python train.py --activation="gelu" --beta1=0.95 --grad_clip=1.0 --schedule="wsd" --doc_mask=true
Each number is 200 + 30 x the weight over its row's rms, rounded and kept within 0 to 999. Layers, rows and columns count from 0. The size before them is the row's rms in percent of the matrix's.

# layer 5 attention output (transposed), 128x128, rms 0.2, rows 23-41,87-104, columns 0-127
093,250,172,225,141,219,189,182,193,179,231,194,218,186,227,210,181,139,222,218,179,234,185,205,202,185,165,209,120,189,198,241,180,188,215,242,181,204,213,208,148,180,213,213,211,167,189,219,200,197,215,144,138,159,199,274,213,180,147,200,193,219,159,199,264,193,185,190,244,174,171,203,206,235,212,180,217,209,231,153,198,160,186,258,286,191,202,164,195,198,208,230,194,158,185,217,157,133,217,211,217,211,211,211,200,221,198,205,201,170,255,205,219,201,225,243,216,220,227,229,173,151,249,204,235,201,256,222,158
103,245,197,249,160,168,189,184,183,209,161,209,188,204,173,239,247,183,232,191,242,146,202,188,220,210,176,170,204,220,175,220,192,173,251,159,164,240,204,217,196,209,219,194,208,209,239,245,196,218,255,198,260,175,213,217,207,195,140,148,207,211,193,152,170,156,202,156,194,226,185,188,154,196,192,141,209,139,179,181,185,216,249,146,255,180,165,215,214,221,172,235,198,184,233,195,223,194,241,184,243,206,198,180,174,196,179,178,213,242,221,226,195,211,216,116,272,235,183,181,198,168,250,221,210,197,210,145,214
108,220,232,194,209,222,178,166,182,205,245,180,238,133,161,176,198,153,233,165,171,195,231,226,209,188,193,196,152,169,180,225,170,193,232,166,269,189,185,217,190,181,259,199,182,193,214,212,233,115,204,161,153,237,236,210,197,259,206,163,224,169,251,205,202,172,220,258,205,177,158,171,183,206,167,187,158,259,225,228,183,175,213,180,205,227,214,180,177,160,188,199,202,196,193,221,179,221,237,165,284,228,203,215,198,168,180,181,174,199,221,194,181,212,166,232,166,184,246,265,240,194,217,222,223,244,172,207,205
111,189,208,171,209,217,163,245,226,240,226,213,191,228,218,210,217,163,205,192,216,264,162,205,225,181,208,223,215,195,225,204,186,220,157,188,194,180,194,213,190,215,194,208,233,157,197,176,220,142,159,159,201,163,248,240,173,204,193,176,193,192,146,210,234,220,173,240,214,201,204,252,199,243,169,206,169,160,197,218,246,210,224,139,173,211,98,173,213,238,160,176,272,173,211,215,191,222,162,207,199,205,207,196,203,203,190,216,159,145,189,169,255,211,262,240,202,146,203,134,191,227,190,178,240,221,205,252,174
102,246,182,226,227,212,238,245,154,181,198,254,210,207,188,207,223,221,183,183,188,192,196,176,195,223,208,198,188,203,185,130,227,206,238,232,262,210,193,229,162,179,196,212,194,224,191,214,188,165,178,226,207,205,193,142,236,192,169,201,259,191,246,217,194,203,192,194,187,236,105,187,195,180,164,126,204,253,226,177,237,210,173,216,204,215,162,271,208,170,173,202,177,228,219,160,163,196,203,168,206,229,180,202,142,192,256,182,144,187,179,232,166,184,199,200,209,205,281,153,237,227,202,198,146,224,196,196,232
120,203,182,221,257,180,207,190,200,185,221,196,198,159,238,192,189,220,201,208,183,204,189,176,163,231,166,235,213,192,203,162,239,226,144,174,202,209,186,268,208,209,168,200,160,174,228,189,212,206,179,193,211,147,153,222,222,214,195,226,134,212,201,215,205,142,243,201,213,213,167,200,188,204,184,222,213,160,171,158,212,203,210,222,222,184,199,195,93,189,254,253,221,204,231,204,212,126,179,215,241,180,215,180,247,192,189,194,197,223,191,205,156,186,246,235,245,182,183,206,193,272,107,253,188,238,209,220,191
107,228,203,197,188,194,272,208,174,139,225,200,152,182,170,153,174,164,200,178,229,152,247,227,260,172,166,197,216,179,262,264,222,143,198,198,171,194,193,161,201,198,207,220,134,202,210,195,208,182,185,226,183,206,221,206,206,227,207,208,158,218,178,205,204,181,275,161,217,208,211,268,212,204,254,154,227,209,229,228,206,177,218,200,220,197,155,210,204,195,196,153,232,201,226,226,260,209,170,215,194,220,145,210,133,183,216,216,175,231,198,189,189,238,188,193,178,186,185,158,251,203,246,176,218,151,226,159,179
111,223,241,161,164,166,204,144,152,223,201,220,225,216,181,185,187,235,252,215,215,173,241,249,199,178,229,199,224,193,191,206,160,247,197,180,206,182,182,228,191,240,219,185,231,209,166,232,228,177,210,158,209,179,144,192,177,260,207,186,182,152,190,180,190,221,153,200,192,246,180,193,145,176,175,185,171,267,205,182,199,217,181,202,151,244,201,180,205,201,268,200,260,223,220,183,229,200,196,205,161,215,171,240,190,220,196,181,193,160,126,220,228,250,233,195,253,235,217,180,177,139,221,184,217,208,178,132,228
102,208,211,191,183,179,182,161,223,173,155,256,143,196,177,173,189,167,237,204,210,193,175,239,117,227,205,211,237,206,162,187,231,204,176,234,253,242,208,219,255,172,174,187,194,214,194,184,198,241,155,210,185,255,210,290,186,195,220,211,190,226,198,231,244,171,187,202,173,208,218,215,233,204,209,217,202,171,202,189,188,152,239,160,192,143,166,190,242,206,257,185,205,190,208,184,217,249,165,155,218,206,230,186,198,162,220,198,190,153,225,153,215,199,220,198,242,210,228,124,235,152,176,197,263,196,183,226,188
105,213,170,182,166,219,217,218,126,194,229,166,214,231,173,189,203,220,230,211,198,185,212,217,148,176,145,174,177,178,184,219,212,244,213,214,191,123,212,181,211,238,190,208,242,146,191,158,262,152,187,110,178,161,221,217,170,182,205,236,215,187,195,188,150,230,202,190,245,225,192,212,168,179,174,258,184,227,216,211,214,227,183,195,178,220,206,219,251,231,155,233,186,240,177,266,154,177,179,212,220,180,203,194,190,195,199,228,191,131,193,233,237,187,223,214,234,235,212,185,128,215,212,206,235,244,209,192,201
101,202,194,225,196,132,159,141,195,197,212,206,238,179,240,231,220,185,197,223,207,227,226,200,154,232,274,195,183,230,158,223,179,202,187,153,172,197,234,172,261,133,195,199,157,197,192,215,178,165,221,179,218,140,238,208,174,178,224,177,206,222,208,230,213,235,207,238,242,198,176,153,219,168,204,184,165,213,224,137,214,200,186,231,188,211,213,169,185,191,181,214,213,213,169,204,168,179,244,206,141,206,233,189,161,175,203,163,259,205,229,215,239,203,142,173,233,202,223,223,158,242,225,223,252,234,236,156,158
114,213,213,201,202,184,237,204,227,234,192,237,217,252,203,221,250,185,191,235,207,215,188,217,200,195,194,217,205,222,189,188,147,185,197,173,181,228,142,214,223,131,225,195,147,203,154,187,217,237,203,214,193,140,159,204,227,229,261,160,188,169,184,249,217,183,178,197,188,165,190,201,228,181,195,151,202,156,277,168,167,218,194,181,223,154,204,212,133,212,251,215,196,161,211,199,223,207,166,198,127,209,173,185,186,207,223,225,184,223,213,236,244,156,241,220,273,205,202,158,226,181,143,169,221,148,200,228,225
096,174,154,196,195,210,220,196,178,195,235,177,230,197,237,177,249,191,245,178,213,153,285,264,155,187,223,193,208,199,155,167,139,189,209,194,223,223,227,225,158,188,192,194,153,170,172,205,242,259,210,224,155,209,245,208,200,162,234,198,183,222,141,191,229,191,166,220,210,174,239,142,148,199,202,163,244,188,172,189,135,249,251,239,198,247,226,229,211,173,207,208,210,207,225,160,199,217,189,211,181,248,241,189,175,206,169,239,165,183,191,162,228,214,165,169,218,174,233,197,205,218,177,221,214,217,218,183,170
104,155,208,214,224,250,191,184,185,212,199,203,248,167,221,280,179,162,178,161,190,205,198,200,206,216,170,210,140,189,186,179,163,170,229,154,187,256,212,189,181,184,194,245,170,234,231,238,190,185,259,278,189,209,249,123,199,188,167,217,192,205,192,166,188,181,203,215,201,178,277,198,198,217,218,146,178,177,187,215,212,181,193,203,176,198,185,203,230,209,266,151,208,187,194,218,203,260,202,219,188,212,251,185,209,186,194,204,189,234,218,209,202,165,239,261,236,211,152,232,168,188,126,225,154,190,213,192,180
115,203,147,138,219,103,167,236,220,226,223,241,180,203,247,197,216,201,178,174,237,191,154,156,194,174,166,245,156,200,167,165,250,182,182,232,200,181,213,192,178,227,203,240,206,189,130,222,162,193,264,234,194,193,196,164,221,229,179,227,235,215,186,232,195,224,187,217,162,198,246,176,144,206,148,241,213,168,222,212,180,175,210,223,231,179,249,206,146,183,212,186,235,186,208,207,187,198,186,235,215,187,223,200,158,247,196,211,201,182,174,219,218,207,228,188,194,202,170,195,257,161,231,206,247,195,226,245,147
104,222,184,186,227,148,217,208,182,187,169,225,205,225,232,177,211,204,234,225,118,251,223,261,193,193,260,228,257,249,235,180,216,185,158,194,176,180,199,192,215,222,187,193,208,157,121,149,223,204,154,215,216,150,216,210,163,174,225,231,185,202,235,186,177,164,214,210,216,197,184,206,202,157,154,202,173,197,270,218,232,222,188,228,154,237,223,193,219,201,158,205,221,195,158,204,144,201,226,208,178,226,187,256,212,175,223,179,217,158,203,169,237,229,216,189,159,191,193,180,199,203,198,213,232,146,221,119,213
103,178,225,184,242,192,240,199,220,217,187,230,152,154,220,198,223,174,205,187,178,241,175,203,255,181,146,200,173,236,171,253,200,188,195,154,201,169,225,242,163,203,239,201,190,207,266,162,229,230,158,246,230,216,186,232,182,223,202,221,196,166,133,208,182,225,245,166,184,231,218,202,180,217,275,186,257,180,227,237,215,193,217,155,195,248,232,138,167,187,196,189,210,206,171,231,237,183,205,198,166,175,203,165,175,204,206,156,234,230,243,177,206,239,116,185,202,198,217,173,218,163,191,204,164,162,215,178,186
109,243,213,195,195,224,182,238,196,198,254,247,201,230,178,227,210,189,173,208,170,138,228,178,206,195,206,196,201,188,167,192,196,214,176,219,211,229,198,221,197,157,222,200,205,211,208,219,169,156,188,195,181,246,159,214,229,252,159,232,225,217,172,169,160,174,153,175,216,181,209,173,166,173,183,190,278,189,214,163,220,136,157,178,225,218,199,221,184,163,187,263,218,256,227,230,180,196,200,188,216,157,237,209,227,223,157,197,220,241,200,145,232,230,232,235,198,155,216,97,251,201,189,178,223,194,141,232,189
114,180,208,230,218,229,203,190,199,208,192,209,167,181,175,236,178,200,226,232,179,263,231,209,172,235,221,166,189,181,150,200,196,170,211,172,183,125,207,209,207,173,242,226,241,203,247,245,186,161,174,213,184,182,195,189,212,196,160,246,189,213,262,141,179,212,216,178,261,175,230,175,176,208,238,263,223,226,204,191,170,224,236,232,201,202,267,163,145,211,131,219,172,161,170,150,122,227,269,264,190,165,177,221,196,194,211,201,171,183,182,196,226,216,195,212,211,194,207,172,232,206,186,192,189,197,178,208,164
092,162,239,210,232,192,212,253,157,160,167,255,218,198,192,165,177,235,185,210,231,252,179,195,170,174,159,179,215,249,217,189,178,248,186,189,187,189,197,203,248,235,186,193,235,214,222,170,202,172,180,280,279,235,199,147,192,244,196,193,207,152,196,168,188,181,214,195,189,184,225,209,208,175,158,204,173,190,211,234,227,234,220,194,122,180,219,246,164,195,224,206,217,246,213,199,207,240,213,184,210,191,137,197,136,188,227,220,213,215,128,200,193,248,174,187,203,153,181,201,200,228,228,146,213,183,148,197,210
092,155,198,208,248,198,249,196,210,142,224,225,274,167,229,188,174,230,157,222,240,245,257,218,200,244,191,199,225,171,173,150,218,236,202,238,186,248,172,168,199,197,247,208,204,213,213,154,233,199,196,140,162,157,206,189,206,215,205,210,186,212,219,184,234,217,165,254,175,196,199,214,170,215,204,196,203,210,231,246,210,155,155,183,178,209,187,163,222,171,228,207,214,214,218,176,181,205,122,216,150,226,211,245,191,214,201,239,204,161,215,164,207,208,209,244,130,129,194,161,221,196,200,149,212,214,205,243,193
103,229,167,223,154,200,200,193,220,223,224,182,212,210,266,227,165,214,177,218,223,189,200,172,176,214,178,230,156,247,227,167,204,178,208,223,133,199,220,198,251,241,195,273,210,214,197,179,214,224,246,223,245,150,136,157,197,115,160,185,152,227,228,175,221,226,185,171,170,209,206,200,191,219,268,171,180,158,186,205,196,192,171,192,232,145,169,203,243,179,184,250,198,227,163,229,235,190,187,198,196,155,200,206,200,217,192,206,231,219,256,144,237,195,248,203,199,202,192,180,182,233,190,229,157,208,155,184,191
096,224,171,190,212,201,210,209,203,182,185,187,182,155,202,222,225,236,167,249,155,160,234,182,165,257,196,214,162,217,190,178,182,199,251,243,204,198,243,180,212,169,251,224,209,227,214,220,182,181,185,242,146,244,180,152,225,147,203,236,177,249,218,239,170,187,206,163,223,150,234,165,179,166,243,208,219,221,220,228,193,180,206,265,174,164,247,143,231,161,188,203,200,240,128,202,212,233,203,202,197,167,221,224,161,187,187,183,214,202,232,226,170,199,200,177,178,217,221,264,187,162,207,234,125,173,221,178,230
082,175,187,234,203,175,197,137,194,204,214,190,184,244,226,175,185,184,177,213,174,160,198,237,192,172,169,202,203,214,203,236,173,253,145,230,173,222,204,169,208,212,182,185,248,200,183,190,195,215,297,152,233,222,227,185,196,266,218,184,141,225,154,243,205,190,209,210,241,199,242,216,205,169,212,230,237,175,193,230,172,191,205,149,147,226,204,155,183,174,193,209,242,150,226,211,275,216,194,239,183,160,224,177,230,178,158,245,238,137,177,224,176,198,221,201,192,212,164,238,157,210,210,172,221,198,162,197,236
089,134,240,187,188,199,191,186,241,218,205,181,214,241,187,208,225,194,222,190,210,198,182,217,220,193,215,152,239,201,231,181,157,164,216,221,203,185,212,186,167,191,162,157,239,224,128,201,228,219,226,209,181,275,222,216,152,186,249,179,269,158,173,209,271,246,185,235,154,191,208,253,209,123,178,204,207,213,166,196,225,187,194,210,190,215,155,146,240,167,208,175,191,188,175,194,205,284,175,182,170,188,201,237,172,226,202,175,195,221,187,196,230,194,176,146,169,206,195,178,225,239,243,184,194,208,227,187,247
101,211,226,181,186,250,158,189,248,258,193,171,239,205,220,229,161,217,173,242,137,249,187,177,196,214,222,172,206,213,190,189,183,196,210,196,198,226,208,221,183,217,228,165,248,204,203,216,222,228,176,181,232,155,213,240,208,162,195,152,241,191,184,178,237,257,165,222,175,220,169,140,245,166,208,282,160,218,200,159,163,230,207,181,175,188,182,158,213,244,174,248,125,181,176,205,117,194,225,199,205,191,232,204,231,219,185,158,207,196,203,201,211,204,160,185,204,207,241,229,158,186,201,179,181,264,183,194,189
094,148,158,236,242,192,218,244,208,219,182,194,211,145,230,186,234,166,170,175,223,166,147,168,212,200,220,210,192,174,205,176,234,181,193,243,186,198,231,157,227,189,218,214,188,164,150,183,206,227,214,199,222,193,276,234,176,154,221,203,212,247,198,160,235,247,280,205,182,222,206,212,192,194,184,209,200,188,182,267,210,172,221,203,228,213,177,231,218,190,174,208,178,159,215,249,181,143,234,217,244,193,179,152,171,210,194,166,266,214,197,203,167,199,189,143,146,170,164,211,214,252,228,194,225,164,191,251,169
086,179,259,239,228,219,232,218,190,223,218,184,233,203,214,231,211,202,162,209,172,197,166,240,218,193,228,164,227,216,219,246,177,204,202,136,180,134,229,197,177,192,221,195,220,204,173,222,167,196,163,169,224,133,172,188,181,201,241,228,199,143,231,184,165,179,235,206,167,255,181,218,222,141,198,174,195,177,185,159,185,181,196,211,209,273,215,214,122,247,188,237,223,240,156,198,224,141,197,150,173,152,166,231,191,226,179,246,223,223,189,245,169,227,258,183,193,197,223,160,221,212,193,202,226,183,204,190,190
092,167,224,286,226,232,179,186,227,207,224,178,217,195,186,254,215,154,183,181,212,215,190,199,220,238,206,225,202,213,187,217,202,208,147,218,251,239,202,204,201,198,219,184,181,250,248,220,176,197,163,202,186,222,225,152,219,197,201,121,197,217,211,186,229,110,174,241,239,235,189,199,208,156,221,153,208,204,169,160,191,241,204,155,204,211,248,218,157,202,217,157,190,199,270,173,195,240,237,159,194,167,229,180,229,213,174,196,173,258,196,178,195,229,225,202,153,172,197,155,165,163,174,230,173,224,206,155,204
088,186,215,209,224,295,235,223,168,209,168,215,206,158,211,223,169,194,177,205,202,200,195,242,250,217,153,133,235,207,169,166,220,204,196,213,242,245,210,219,160,208,236,210,200,188,214,159,239,201,196,184,202,217,176,160,224,260,212,251,193,182,250,175,187,152,168,185,180,170,232,261,181,191,196,223,212,244,166,211,222,195,209,167,216,218,236,172,188,227,194,168,206,163,204,200,187,200,173,225,258,232,192,188,214,173,139,175,146,165,189,205,159,183,216,240,146,170,225,155,195,178,161,187,186,200,176,244,269
093,219,158,229,171,180,144,204,174,189,200,167,196,144,227,203,161,226,220,159,273,185,210,193,152,233,246,191,209,175,158,169,241,189,262,248,171,211,254,200,189,239,172,204,220,172,221,196,171,175,183,236,186,267,229,200,173,206,180,157,204,250,175,142,212,182,189,246,195,169,168,209,162,211,218,216,151,200,138,219,213,180,190,229,223,218,175,225,263,163,185,199,215,206,241,208,171,228,246,185,258,152,251,219,207,213,208,194,173,221,183,168,188,220,194,197,190,188,232,237,210,163,203,240,233,237,184,192,196
109,233,219,190,165,197,162,190,178,209,180,233,156,167,163,175,155,214,187,202,191,200,163,124,209,179,167,198,187,229,260,234,193,281,235,247,216,191,185,200,241,204,211,213,242,242,197,184,196,144,161,169,199,226,206,152,230,213,175,237,205,226,225,211,151,255,218,212,222,217,177,246,227,197,198,200,179,196,206,250,235,196,162,221,169,198,132,201,164,174,136,220,214,190,155,235,155,203,227,194,262,181,199,196,217,179,267,155,259,203,210,214,177,178,220,209,163,227,193,189,217,186,226,184,175,175,173,214,180
089,233,246,203,165,178,205,189,202,190,172,186,174,236,191,157,219,203,226,200,219,176,180,151,207,184,226,189,221,189,239,263,256,187,176,182,237,195,178,199,208,194,186,145,182,180,220,188,164,216,134,144,185,243,165,235,156,200,230,183,226,208,237,227,229,249,188,181,226,260,188,156,221,192,177,220,179,200,195,222,181,213,183,191,179,296,248,194,164,177,187,202,194,194,197,185,252,210,224,157,263,221,205,184,203,215,201,204,226,246,181,207,158,224,204,144,217,250,274,172,211,163,209,195,203,168,145,158,186
088,152,182,256,201,281,209,201,190,231,230,154,179,205,160,270,160,206,227,217,169,227,245,241,222,212,229,181,225,178,182,227,143,205,224,184,192,249,186,218,257,191,212,208,209,235,233,148,232,202,218,165,193,160,182,245,157,224,242,150,185,139,217,168,219,188,239,172,205,200,153,240,221,222,209,142,168,230,218,212,203,210,175,186,177,221,109,154,224,177,231,214,193,222,213,172,187,175,209,186,145,186,171,207,234,148,184,200,202,232,208,205,181,220,216,212,202,212,199,230,166,207,207,211,169,183,192,202,222
102,214,179,173,203,215,176,209,271,199,251,190,213,214,216,176,188,234,187,183,265,207,190,184,187,228,213,224,153,172,189,212,189,134,202,187,214,184,199,173,224,231,197,242,151,227,235,204,235,187,206,182,142,176,158,185,208,196,192,202,250,176,223,296,255,241,152,183,190,192,193,213,206,219,205,218,250,164,210,196,167,216,180,177,200,118,183,156,221,174,154,201,177,177,264,259,244,174,182,200,193,205,234,226,204,234,136,231,224,244,176,174,224,186,194,185,228,171,175,198,179,175,210,182,151,195,190,225,216
093,176,247,209,200,198,153,136,163,170,218,199,215,250,178,198,206,203,165,219,253,129,201,229,150,200,239,223,186,197,255,167,196,163,218,228,189,221,167,193,238,211,185,223,241,204,158,188,202,163,232,227,187,167,238,172,193,185,185,166,196,226,241,196,236,191,216,226,205,203,163,211,189,186,150,214,211,194,202,194,190,219,192,210,189,184,166,205,177,226,136,197,222,197,261,198,200,212,198,181,154,237,186,272,159,164,202,243,192,164,143,222,218,176,231,235,180,226,154,166,212,241,198,214,215,221,123,244,264
096,172,197,194,290,234,206,181,191,203,213,187,218,148,201,234,209,160,281,192,155,237,174,209,192,194,160,162,183,219,219,219,201,228,224,186,204,169,211,221,207,196,222,204,219,237,192,133,169,227,205,191,181,208,239,148,190,188,176,150,196,181,195,196,211,184,234,180,183,192,179,214,250,217,197,211,199,164,187,257,150,206,221,226,148,176,235,162,229,265,185,152,166,226,229,173,202,212,155,233,192,191,168,261,163,201,227,178,173,193,183,220,184,198,249,211,185,229,166,251,172,168,156,226,169,263,229,182,242
# layer 5 attention value, 64x128, rms 0.188, rows 24-41, columns 0-127
097,197,242,186,183,190,156,168,204,244,182,185,179,196,138,190,191,150,200,211,156,208,167,202,181,184,219,250,158,200,154,223,255,178,190,145,189,194,141,163,203,182,221,140,193,195,179,210,178,215,183,222,238,246,159,209,166,205,173,203,207,190,246,203,175,219,189,185,259,203,228,254,235,172,230,222,178,189,190,182,218,218,225,182,218,217,209,185,223,225,191,178,204,219,160,195,268,189,191,180,173,225,174,208,207,218,212,226,230,243,139,281,230,217,233,225,193,224,239,249,202,198,264,286,180,219,164,193,198
104,191,173,189,184,134,185,185,219,197,189,157,191,179,201,199,242,195,224,235,158,157,255,260,203,214,180,184,234,209,181,173,224,235,243,265,271,196,167,184,118,213,232,167,184,182,198,171,195,164,254,168,146,212,205,171,262,219,235,205,216,175,213,214,182,241,165,200,194,203,200,168,181,160,190,217,186,195,225,195,138,187,242,174,188,227,197,199,166,211,200,179,224,148,190,206,198,238,176,200,199,259,231,183,150,162,152,198,199,199,219,207,202,200,211,143,215,217,189,234,230,236,214,170,279,203,202,217,219
106,152,220,225,213,169,190,199,196,250,167,207,191,235,253,228,166,156,232,145,205,161,187,212,227,242,216,199,209,219,162,205,184,198,184,224,140,223,234,172,186,247,170,199,259,205,188,183,207,220,200,175,257,172,224,195,163,245,237,175,227,203,158,175,217,200,218,210,178,264,134,277,196,228,172,147,201,184,151,219,175,212,194,172,191,209,180,231,187,241,198,232,208,140,244,196,158,191,176,194,219,223,202,189,227,186,162,156,190,197,210,199,232,193,209,176,208,247,199,134,188,194,155,212,274,215,221,198,214
095,183,206,178,235,179,221,200,210,235,202,196,168,198,143,173,134,214,203,227,221,185,235,169,169,202,162,158,194,163,157,191,254,155,218,207,241,189,244,202,208,185,262,192,201,254,216,226,185,196,170,228,183,178,175,215,238,185,156,235,222,182,197,208,201,234,160,204,195,203,218,192,190,190,143,151,226,220,164,182,183,172,264,225,215,196,196,162,211,207,215,181,143,193,198,173,147,244,220,136,184,255,184,245,141,209,230,269,202,217,184,187,185,194,230,255,203,212,199,201,215,231,158,207,178,241,215,189,274
106,209,194,225,206,278,229,212,195,208,223,193,143,194,160,183,152,215,193,199,222,182,242,192,153,158,176,210,216,267,165,196,181,230,191,204,203,252,238,179,191,195,224,214,195,153,186,252,199,171,212,166,176,168,129,186,195,214,175,194,179,243,162,197,170,211,209,188,247,191,154,197,226,258,207,195,221,191,242,200,207,196,203,188,201,190,223,232,165,266,192,219,163,249,221,146,177,156,216,239,203,202,183,146,213,166,188,227,212,197,203,161,157,228,244,242,223,165,234,208,195,165,114,238,214,218,208,237,209
100,203,194,198,172,196,211,261,157,197,174,214,210,158,193,207,261,233,182,193,212,196,217,218,243,200,144,238,176,206,242,238,212,155,180,198,209,167,117,119,209,172,186,153,162,202,214,178,237,202,158,208,183,222,219,252,182,262,223,260,253,213,218,190,190,161,215,185,219,170,228,254,206,184,257,167,231,205,198,217,213,174,147,171,233,204,204,180,211,200,231,135,180,203,208,200,256,162,165,234,179,177,173,170,190,168,175,187,193,243,183,203,201,216,231,182,173,198,226,140,207,221,186,224,210,173,221,205,169
101,243,217,210,159,222,219,161,189,194,157,192,220,211,206,257,210,234,252,226,186,228,193,235,222,163,193,143,260,157,189,235,133,227,167,175,201,190,189,220,176,229,176,204,218,182,276,197,191,199,207,225,144,221,108,141,183,224,189,183,186,146,227,212,215,209,175,167,210,246,154,212,214,226,215,169,192,184,168,220,179,199,200,224,218,218,225,176,190,228,201,165,214,213,175,168,246,179,193,145,168,224,191,215,177,160,206,232,160,179,194,252,234,178,212,199,250,274,214,198,230,199,204,206,202,162,194,170,225
095,192,184,205,176,236,224,195,212,217,204,186,186,204,199,194,204,166,210,170,209,241,196,172,214,193,213,245,216,226,133,166,180,156,200,226,219,197,142,214,257,220,165,168,167,151,253,116,209,257,204,195,245,257,212,239,217,191,206,214,202,233,159,166,217,186,178,174,136,200,169,172,235,226,222,189,235,189,152,194,213,225,208,193,187,184,195,178,198,190,251,193,203,220,288,216,203,185,269,258,212,209,203,179,189,207,245,152,175,159,203,213,196,240,170,196,228,213,186,207,218,177,151,249,207,267,189,215,197
104,214,181,209,185,170,168,226,226,252,205,189,127,242,194,234,186,241,240,189,170,166,209,174,203,208,168,207,243,158,225,198,208,222,197,208,98,178,241,233,146,197,226,255,233,170,249,176,175,261,204,168,176,220,194,182,168,211,204,167,187,163,171,201,194,223,203,212,209,164,175,218,238,208,174,217,185,194,182,226,212,184,225,221,188,194,171,193,218,194,198,222,259,231,187,240,134,153,161,217,209,196,204,261,207,173,226,261,186,196,215,186,235,211,219,230,206,240,176,233,197,219,254,139,191,236,188,217,156
096,263,215,207,217,183,148,165,216,156,233,182,173,253,221,203,276,215,168,212,188,188,206,198,144,188,245,203,201,217,179,181,194,185,217,152,132,167,236,147,188,236,155,206,186,226,197,247,142,233,217,206,149,185,253,250,200,180,186,144,167,206,190,209,223,196,278,184,207,245,206,139,210,192,187,243,179,183,236,191,207,175,166,221,200,208,156,174,198,198,202,188,209,228,166,193,158,192,231,164,202,210,194,240,144,217,212,229,206,141,204,202,227,235,219,173,252,232,211,202,217,219,232,190,213,211,182,200,223
104,191,252,216,191,211,252,207,225,224,220,211,220,263,159,193,211,187,174,266,203,245,163,205,202,180,203,207,151,203,177,203,257,176,162,176,206,236,151,210,237,165,198,220,178,235,190,190,209,182,241,137,242,158,211,263,231,232,212,204,203,174,137,196,206,181,229,177,160,191,169,188,228,193,194,188,232,168,182,173,192,258,181,197,253,206,205,191,182,247,227,190,189,229,220,156,191,181,173,211,164,213,134,213,223,191,196,176,211,125,197,230,250,162,189,226,236,223,187,221,234,203,212,243,206,129,229,206,225
094,209,207,228,185,203,182,177,208,142,230,199,212,242,191,212,247,200,261,257,263,188,192,199,185,237,245,207,213,176,172,119,153,174,167,207,158,214,199,221,121,216,176,187,199,211,222,193,211,235,252,231,180,190,200,190,201,182,199,165,174,163,136,167,243,207,203,180,208,193,211,165,144,160,192,173,200,228,180,190,177,190,235,220,193,223,190,246,202,192,243,150,219,214,201,192,254,222,193,192,194,219,220,179,144,191,135,195,204,184,168,235,240,191,211,213,161,213,183,203,281,216,219,210,174,204,273,203,211
099,161,261,191,221,237,158,222,178,172,227,212,209,145,228,240,185,168,207,181,214,191,152,211,196,200,214,198,179,224,209,135,195,215,198,273,224,247,178,227,161,202,208,219,190,165,123,229,246,195,185,204,222,190,246,169,228,171,219,186,190,204,186,236,180,148,193,202,200,170,212,198,160,277,276,247,204,190,181,163,201,199,193,188,166,179,179,189,198,194,192,104,178,253,171,188,242,223,195,239,181,210,228,249,168,250,195,177,203,201,207,209,216,171,213,241,214,174,172,218,187,222,168,162,196,202,217,181,232
106,244,191,180,205,81,186,241,229,192,192,204,215,176,225,195,160,222,200,179,212,162,146,180,194,150,177,215,139,183,188,203,209,253,153,165,200,213,245,206,200,228,196,221,229,147,127,232,169,183,202,220,250,245,201,187,160,183,173,237,167,249,238,206,184,211,180,218,190,215,226,181,201,175,181,202,227,182,213,206,189,232,162,221,244,207,236,228,199,198,192,183,196,151,232,230,162,200,210,254,205,231,144,118,222,207,215,239,196,180,198,206,246,224,220,185,195,240,188,231,228,194,209,207,167,192,199,210,163
100,209,181,184,229,204,218,230,219,275,194,221,204,197,213,191,197,198,241,193,168,180,191,252,200,202,223,151,231,227,225,212,191,219,166,165,193,180,201,206,216,222,231,200,215,202,223,206,178,232,227,192,220,163,201,223,172,221,194,265,174,185,205,187,189,145,288,203,149,209,194,152,247,191,190,129,209,172,225,233,184,185,236,214,173,230,177,213,254,228,209,221,234,202,137,149,158,159,228,156,210,216,191,213,150,152,198,178,200,184,205,167,171,246,182,159,159,227,239,188,269,217,236,197,158,150,211,158,183
102,248,237,189,189,196,189,248,180,240,209,208,203,180,191,196,224,141,149,209,175,228,180,170,224,215,156,179,201,227,155,274,194,202,188,196,188,198,226,171,196,189,286,156,152,163,207,217,279,190,217,208,192,187,219,171,264,233,164,260,220,194,198,169,173,221,207,176,213,189,272,243,190,232,242,177,188,203,222,228,170,171,209,200,208,204,224,184,193,158,226,212,170,205,161,217,201,213,198,192,191,172,222,175,221,206,174,171,212,233,201,237,221,273,149,212,198,175,239,181,188,149,226,218,198,171,206,197,125
109,211,254,200,194,204,203,235,241,244,156,187,194,276,126,211,210,198,192,187,218,162,226,201,166,237,165,229,186,185,130,198,202,164,160,188,272,250,238,115,216,184,229,228,204,167,143,192,179,211,185,187,251,243,141,204,229,260,221,195,198,232,197,193,188,223,165,191,210,238,171,180,158,202,160,192,227,206,178,172,198,169,221,190,229,185,214,213,187,163,176,212,221,172,235,233,204,163,244,167,176,194,182,224,230,246,195,211,210,187,204,188,211,241,221,219,206,167,182,160,229,208,210,179,229,205,183,228,146
102,222,215,209,167,209,176,237,228,220,236,221,181,137,138,233,246,191,197,223,200,203,202,213,173,240,202,232,163,238,193,228,159,226,220,240,177,165,200,223,228,221,229,244,242,198,197,198,158,178,216,175,160,170,186,179,229,184,170,166,206,276,236,170,194,265,232,182,243,223,216,211,195,173,263,228,182,202,252,219,204,205,206,184,200,140,178,181,190,196,146,202,183,143,204,190,166,234,212,231,197,184,234,200,156,215,208,222,182,216,225,186,180,231,241,165,216,132,206,176,229,214,182,156,120,229,206,171,177